Weights of a small transformer language model.
Size: 19 layers, MLP 896 GELU, vocabulary 8192.
Architecture: learned and rotary positions, biases, attention and MLP in parallel.
Training: a variant of Muon for these matrices, 308M tokens, 9403 steps.
Each number is 500 + 50 x the weight over the matrix's rms, rounded and kept within 0 to 999. Layers, rows and columns count from 0. Numbers have three digits each.

# layer 6 attention query, 256x224, rms 0.0841, rows 0-56, columns 168-223
414567513455568558474594505478470639607501525443540448559554565481424474504436506543471475527524505412490434477421516498505504526577538469488508510448549500516527540436
596509514437522507462412523463451514449536441440481464478507526525588449554545499541516524406481456486515490529449455505555555543435492510492441553537497530445514535489
514444487445487433461479482426417513564540484542498445538458428413484548519543461543498511529545443522479510482499505448462571529489539508461539492520487507462490510454
515481478475492479518523463441487468432486488570479509516509561506498522600436541558474565424463525549492456603516511444484478572469470499546492507595578466464470399538
424645463486561453524529530448587559410390420564506427493474527584403491598376507570486490511512574399548463605504564583564430405457521538451434545488500413551425467514
501543376529605487419534566549404542540463519438407542516521451539452506547568572529501470510522554458361507573489500516449555520496511417443553564497529489462498511396
426536510442532526497453525605517515577546541474475449510492507485454459570496510563429547466463416411517633554553514487478483544467433453483514578585473475441523481530
462508498498349471457495556495524499462501481475467519544536432522560547522457497463510532605407569559425463502447443413564411510514531518463453370402510566484472621481
472493576436520478491505497533409532528574517496376466468450551518578505480561495539583471548504399514420476511455543430434560444506473533498465565492417460488433465444
503640616500521568575530539511575510471444466475558514432516453537410513581455477554486481426477466471583478551435474522530388549492569478418486476484556398603493528523
491544529488569483548571506490522523465464466520532468521456550523481580611465462544491470467471496445571442519502480429499496538495539512429524498477483519542500494539
487582504418466436549481544524497477604414469530550464556540453533440453629442477557535546561411608440488511560433579534502460426535478553577460497502481394552423528489
485525441494498541461514537457483484474523510493501451469530533501463548557389497580506515505498452505461446554557536547525501551518550449424589477441513481489511455522
461515467435602458494518603630510410469449479536524497589517470486469460494464438542559487522599536504481480477534429500492523418417508487494454509538553531484435507453
506479421566494465502550526471539442548474479548536386531559472494449543502523446467489491606495470560477499471493484456491498554527512499536562489544509531524545505499
520495444457522581389506551386535591475490451461571487439541497532430529491520545493497431535552551457472497568512491485457414542451479528529379555558443460495434532531
547515436465452570515504541496417548602544407554569462511509600570572450617488472457526446487484540443537420500549503494475550563414490410404483558511510456482551450480
535515598620455428490466482454555473514388422359522446389519498454543515423555479455519476473516419534487476502504507497462563454516495457531524484404525503520609500481
527520480517527514529400517565554528508531516583482431508514555538497520384527485473498472449450611494504424530517471428512533483421524521361419491469508533533497414451
538479529455543554495519469459532536447504460376477537491560427522505532533524522442425487491560508513528488416533460546487569513509499521454574471550444491558475580462
571511535536480534481469522589458540368584488512559520570500517456450486470475514521460505558533467575528469379432517519472442459550523523437565470533576540496480455488
582597649514509507562406516537511474568492476453430454564514398467469544505473542495558522493477451530472554518483509473483487571569518508554516540436469525554472462526
575507582483557491460566537484501527561492349455485435590459583512506584530532477468514550478461418465542506474521536459536510509498438493549517505490499480553500499525
568522559507485476540401542517533550547470526519498446532487534536472499526521438525559363485585580447393499587520461487545392520459495502459493457420529479494448508529
468494472541534447428503536483504444490462483568390506432507481496611434434447559529433517513484525432465491482443579533500517484509457561523580586461447469487542517583
434497499462449480524613558422483419502493516431616521467523458530583420483451500545443499550563404455505456501476549442502463488474498520490523629517498624560457449476
504445533443540547576543469529449533511453559513469505439505456488433516442477425518526366536550439352524545436465492607593498561594465538490492515505505593482559476449
531514472533435490597502370478453559537416515567404505434509487478499493451471601469471556580523511479421572534542503496540463543534486492586589456408533451557469570430
537523442564345492597417415452465486583498550440493540550486551457536475514527492504451442490542528538493400562467612530433463446512544500500499549537499467543445433519
548499530430512459542474462414534512494554514514519466464526545554554454444567512581439463483522442522526576540499469497475507537484467465529555496435476509591577426514
517526453466484559525525520464479431483454495636540545491502527500517556511605546552422405460503501536477499480541508443579478495509499524425541511632509516554550496428
518499624416535580486424370395512502497389546579489459561456465507501443497399470571501465444439421529423445577489441481492429487505425528469505425524522507472512411398
424458460511513528391446446509446535495541504504520543569484572461517521503585534575546518468495527558532461677592448493404424518344429442566449444505541486517650456516
378470591513473544479461542500438449499514533515452534580545425530417525488486452447528402509489563549511528500523549491549587606507476485459449470424428498402553476529
442537500468382461514592589557440641466454407582567522571526620491492458507574491537479457430435478443429523551461512512535400502534543467525515529553567560445558525563
557557557500501452496504551457507499503490456402421503583574510484469548443547531501487407445529398406529491495541516431551474551478506524624539550542471460480583556506
456482515522426498471494474535478499471508562572583460502525511507564470525339491500520525536518600472497519430519465531489499476484573437543519511505517460451508578456
474498507508549414452532434395440516485523498466540526476504525484545481467494513656473511499435527406517520605449511495536443618503544524495623540603499544540451480454
485486434429418487548512552500403403483534602548471482448505453493306447527468427474522539393509503435540451671425506421458468426494524502569381451511486502518568483493
531506437599430467427461365450508505473537398539515560501504492492400377541514413374471454428502491584552420556417622444526548580537526533405424454504590574482514502585
459536422493551606513545505501520516487521470536435537454553441547508512526613418498482487371462627504556524561468544483546514535561468504553462501570537494481543524533
554578448462468513521551532522467578478568499687509612360479580501530480536452514471557479558568461433494555464525481509526547483489473492451558500610520407567533617419
520452442587537439501527454499499598539478471468542507486490451464425527527484500462502573549452572443478403495555478501547495444533485415494408500482512543548534527523
448505348483411521399496477486427449503473516518484564455480519469526509421429509466477401437406486498506519573478459455573522401506570511528523544440534487447542508477
526523440543486602552521448423489499518486450526598547586477467490529455428541488491550540480473597539642461547485553583444437438467479607475550468461533530536432519524
530445501481547520435496498458406609600473402598626423515492469447491543510499518541349452530524401520490445485436506445502488548468513578500425547416514485472429506439
444533532482488511450546563480508463471505561479538528546478441513542449385515482427608507487463532515526494608434494479450434613457508428412516485642532490545588491535
409546526477505398601511530541518474525446479541483528439503452501466517549410462512465494561535515479530521554582522480476497510523512529575493460413533370517474597476
434517437487393476528446519464515428572435490536562447532504477484555547570420521515545459481597454504555497528482423540558527555508541517444458513515574530429339386567
452535444579481495459508534470491540430530511488428501499542484509489522555537510558511469537485449505619543442433541472500538472513490546482515568493569418454394492537
405555526599565523463456542508463459525588503490446475463518554510514514523529553533578465444462498450501531514549594485584427547551503506485425473449417510447542582472
641546540542557585475464499462430449460585459512613512444520567456496469499608427472504605515565551600486509475498527469462522448538469489466376485552513517517393410532
565458582491493543584554554451479441547528518462522550466481549503544438489540450565547410575415563549604507546510523477561510501546521501486578566560492504485451405538
439485588473455525506476503519562575606573516541458538495493445432642555487460457469546505422483389551537583513548516529496443556464470496490486526543470594448354374494
478518612433536531557393450524542501556543443492471496455536680454558398533401493525463382524422443525476515420546498528563529517496572467517504465480515524462525403538
440574427478387515459472505502467478446497460477537445557460450469433536498499501510462505523495502583420551488538479640473543536522493506442499373558461538434540582479
531484497482485498460538496552544459485466542563450565455465502555490632528454607520469497549423548508540518550443552537443474574424438482453480543425583597484549577527
# layer 6 attention key, 256x224, rms 0.0845, rows 0-56, columns 168-223
437497519410565578502534554486506480570541479557489445416550453526458525564538548420513572515518473467538447543432477570531484533466494572447471351453441550518584426529
594401451511374477479439437405501417487571554438445511482472453568500458439499447501399523556413549408467560532485442424443458558497509492505512519512499452496445578540
500489437418444489465479515428495397498502520455479497595484489447463556523561578469490483466495517553501495604584537636533495418428480518514549513441534468487512524481
445508564476560440525558484504473558477433442555497511456413418566508496508526408475468584482441472521474514505509512560444448544444390534397595452465431604534492517546
475451505501493460481493487468469447540537503416419506468451482506512520492502466485509454516540456498513468541534487523522518538524498532448581475365545532463602522537
583523568502502451412490391572467422492497439614541561658505566549482494547483485471566595490460468551515471399486505389517465494517477610537450441487385447570610473489
490511433543546466424589573464519511367529532486562483496509454517491462471456458383569415529454517578504556537411450535622549446503500593426508488470492467522400500538
511565564556515532522415458479483471581500425467529608535484448428619526548619480483511473515462495477489423405536524536590517461495505540598540472526464515489589451503
446524540433481458592599605477559455622474508431606442554553628514469425615475560473555534335500475452539472457507533590442454514511448495543475508458537484482558514483
574461480341457558585624470417532501449516442610530459498407470512407628451554444527442538446390508407442475454527436486463523415414493496557513486484496537454627449578
446428496430514480492448498500571487501502470626503503480451478536361434483480478407443494505380547565368425511551557387475433357507429597486593548489567591591547489463
520458504453447412546468424494504506490497521486546482578519432466433522444474445484483479462533496470445540508575495452495512451546415485513430469549514547551521559525
480541515590450455539518473507456416520533617459426545582540550415546544509555557456484476454557464476545565507511370528490618529520677483555469543578331462439548376451
510558448519512472435596518472438532538539487436502509473447583508579499516569532503402612432480562553399522433535539446519544423557475501559468480554493381586487543572
537438543462530466574497527528564583510467498474421495442493558514540464547540468485507490511391514519547543492560499435467552521448582461560495504483477454533556493589
509561507570545464528512467558475437524483559562500507474392465518582513522426497432542554498561429455597509487515570448518543546560504404478566524484514624539560465525
520463455485526457540489578487505508513492504543488441480460558526457471454447483486488504497430463547444535437450488486583510535469460445496471531551477512492480505557
453537474514447589462451528540476455569552600485481560493437503514571544505614498534463470543488619430425511522480442349555420545429594478463469561495466443496568527417
443459563530460523575526395447552477506489495421607564446485477494454559537503495462583525602493428428440476487485438496479511554627564485590565578442496500504446476511
576506540625558539547482461525444531444564496524465484517516504377523485479503538507475524546498476510538429498520547557442477516517425445575469521526524477515470439510
503502547540519568489554531383465466501482533451442566460478603527437516639555533508473510466499504424465520591523501512481548508569503434531523434478444531521505565373
456491452509396567555424493511483527439525451543496611321467423526500493519452499519518451470485435427522640501538554496523525453567517572517536546564521590479500595446
594438476557496417481511491464514523509453529504428546427452468473562442442440537517416477560554609506430487541550564510504440543538592609510522518554517572509562643522
530467536493452454579488568486634481559583528567526528476460528470479583466513518495448571494413573435515495547541573469511479529530518503463556458486471489470524459439
470499592621450400544525571591564563531545505393432453406490465513461508465537478549569508518512513438542524417461466500612493519485503451515469527503483492536596444388
501498483623511493485426446544629570378474423526532456504536578500421618506454521510594535493487554466510508429479513500485478526580533434478467554552513574554550438501
389497482579526400471550527429534503508571473528477551525468552477460548544488516588505477496520488477516473480501421519485492478430607510467492527507450437501520635522
505433454482494543525408594433516506525439527449585515529491620546503560488476482494465483548506455541518395521476370447439443537458459446481400590496482455477593624555
564477454494557490524540493516460609486547462464533417534495481498502482479552417449495537467621488544556528558449444407589485614545516476468555477512571579374453568457
453477428518477483470545584640461436551535511459430451502481532438503483488464502515612656474525532500396581530485601583497493497436452512421532425556492582502399574473
488519527546540467469426537489541480479502529579469564548505497448585492549505464492562482490573572558442512491421582571503474481539543561540516638484421573437461495539
509490459442464547471577486463489477426475501451602516580457516568464517469539504473432499436540465455570587602542433501460493425442435560469483417397510506610367572457
419471536486454464455500578500544522579465540497496487397492460563515545561565468524550612542554492599526495490445508602545522415561452568511443544447445505494397510507
474540597378453427475584523550536479465636540456497489529419406523491529499550454527491439501552431423505479432499542618523520557521436560511568517495452489501489478551
549493480530490531563577473450489431445522620482546507479543403491553474493572586521550575459464471466434511400478427571403504497466475463591416487497500494446463528531
421569461558555520433505431493511465572515475528367453453469529542484561538490526459482459482490570424506594397571427523413574456531494497471488509437506521510557446464
474518466490472430498459476553549514524468476457418536430499435507525472467582457596465460505548411500535479593590424430454494413466492536510431431486410489439562437482
558487399427525373538546540506578497565449448558499477476509454544569513476436512596490553527561563402498475478457492442611608506507405507532455556480449451446410479499
479502474444548457588563509530561503516518510427502389575584507524568531481517558534457455499504550504513496497528420502557512457411518452487519460333441505456436436489
537515547486568626480494539567478577522613531547461504508522516506539599541460552503434478539562463410432474390581512502504484496489518446464488439526502441523393495289
560566439497476518533404492446560473471507545535531443536524536491562419457439501530513522460540388536383486537519505480560683592467552489465434397556487415495559518485
465509484503486490549460499394550431460434447498497475605433431563510565516555510519462459476420484505557407499479528675437493451529536512473414592561554483432522432525
537501562502545488473447559443474540560537422522532449572510518433531522451424461471559448521410481526473484436479469426504521469551605424602565569518388518424465486532
423526544567570487409515416472576420489548459481499503497504454430620503488495505526532435469546450624436615505517487489524443564486404494450524482467541537520447553567
414447549556483591549441468491537437528422519547479460414564538542469492506449423488455386511429467496421524414365425510480544410509534512558602500469402422460429529479
494503580578550436359466498425519399488381472503525511524511456506507535425510490504551536493556644451484504520488419409462497478545496461677583427560515487514572550517
547487457519540512529549459482519588437430507497444447506561527519464481468511493496464463492506526445529510528450435502544549529544435538535456599547435516469483469462
541520424613483448482534531586557506532530448447495577478443511443483430482563454556459571450537558451528470509447515517520553535415486482520605513392506518477507533427
472453540387629351455531487533476551358568573463519551446545482428457494549530501514442453529471464543413545532460466512482433479555436436452458485536471437521445549562
529562567469428520547428636523465523494541489492531490490519519472428428455500499519562593537549500450397523436459473587552453478643537568511490435583492475528519524448
379469471435451460465439536421476487522541467641556522500482430528522506481507533503473512593447486427493449412500533461485607530497526623574502531561589510435479436566
510470584496495523426568559602479561545402431460526530543511646467542488541414543546485546502387553460535531575469593561578575545417473616482484488579435546435523638474
483476409419605472645629560555570441484493499542502486506578479549506510528508487524454554482576467436439444602504447590453521485469485552558553544477511558454549439514
434573548416546482537478543475529501404468488559529474533483404416465482432471561501514556426576580516408559544539465414535546442497470483580569512569494546566519485516
490470523490515474491524594492442464468494466510654445439480491503478503515454465441456456508539431525527480522474424590571525492558514404524476478489517537515537626479
447565561600506534550513481587500577514476426476539487525508411530440504485541510486477557454487517454496457602529511511527486487577456509501477395679541543370508484490
430522456462418474447483606542423469455477513536490376509503513585426573548550476521469553519484482588467483443546482463459592496591564522481504573521365479493481539508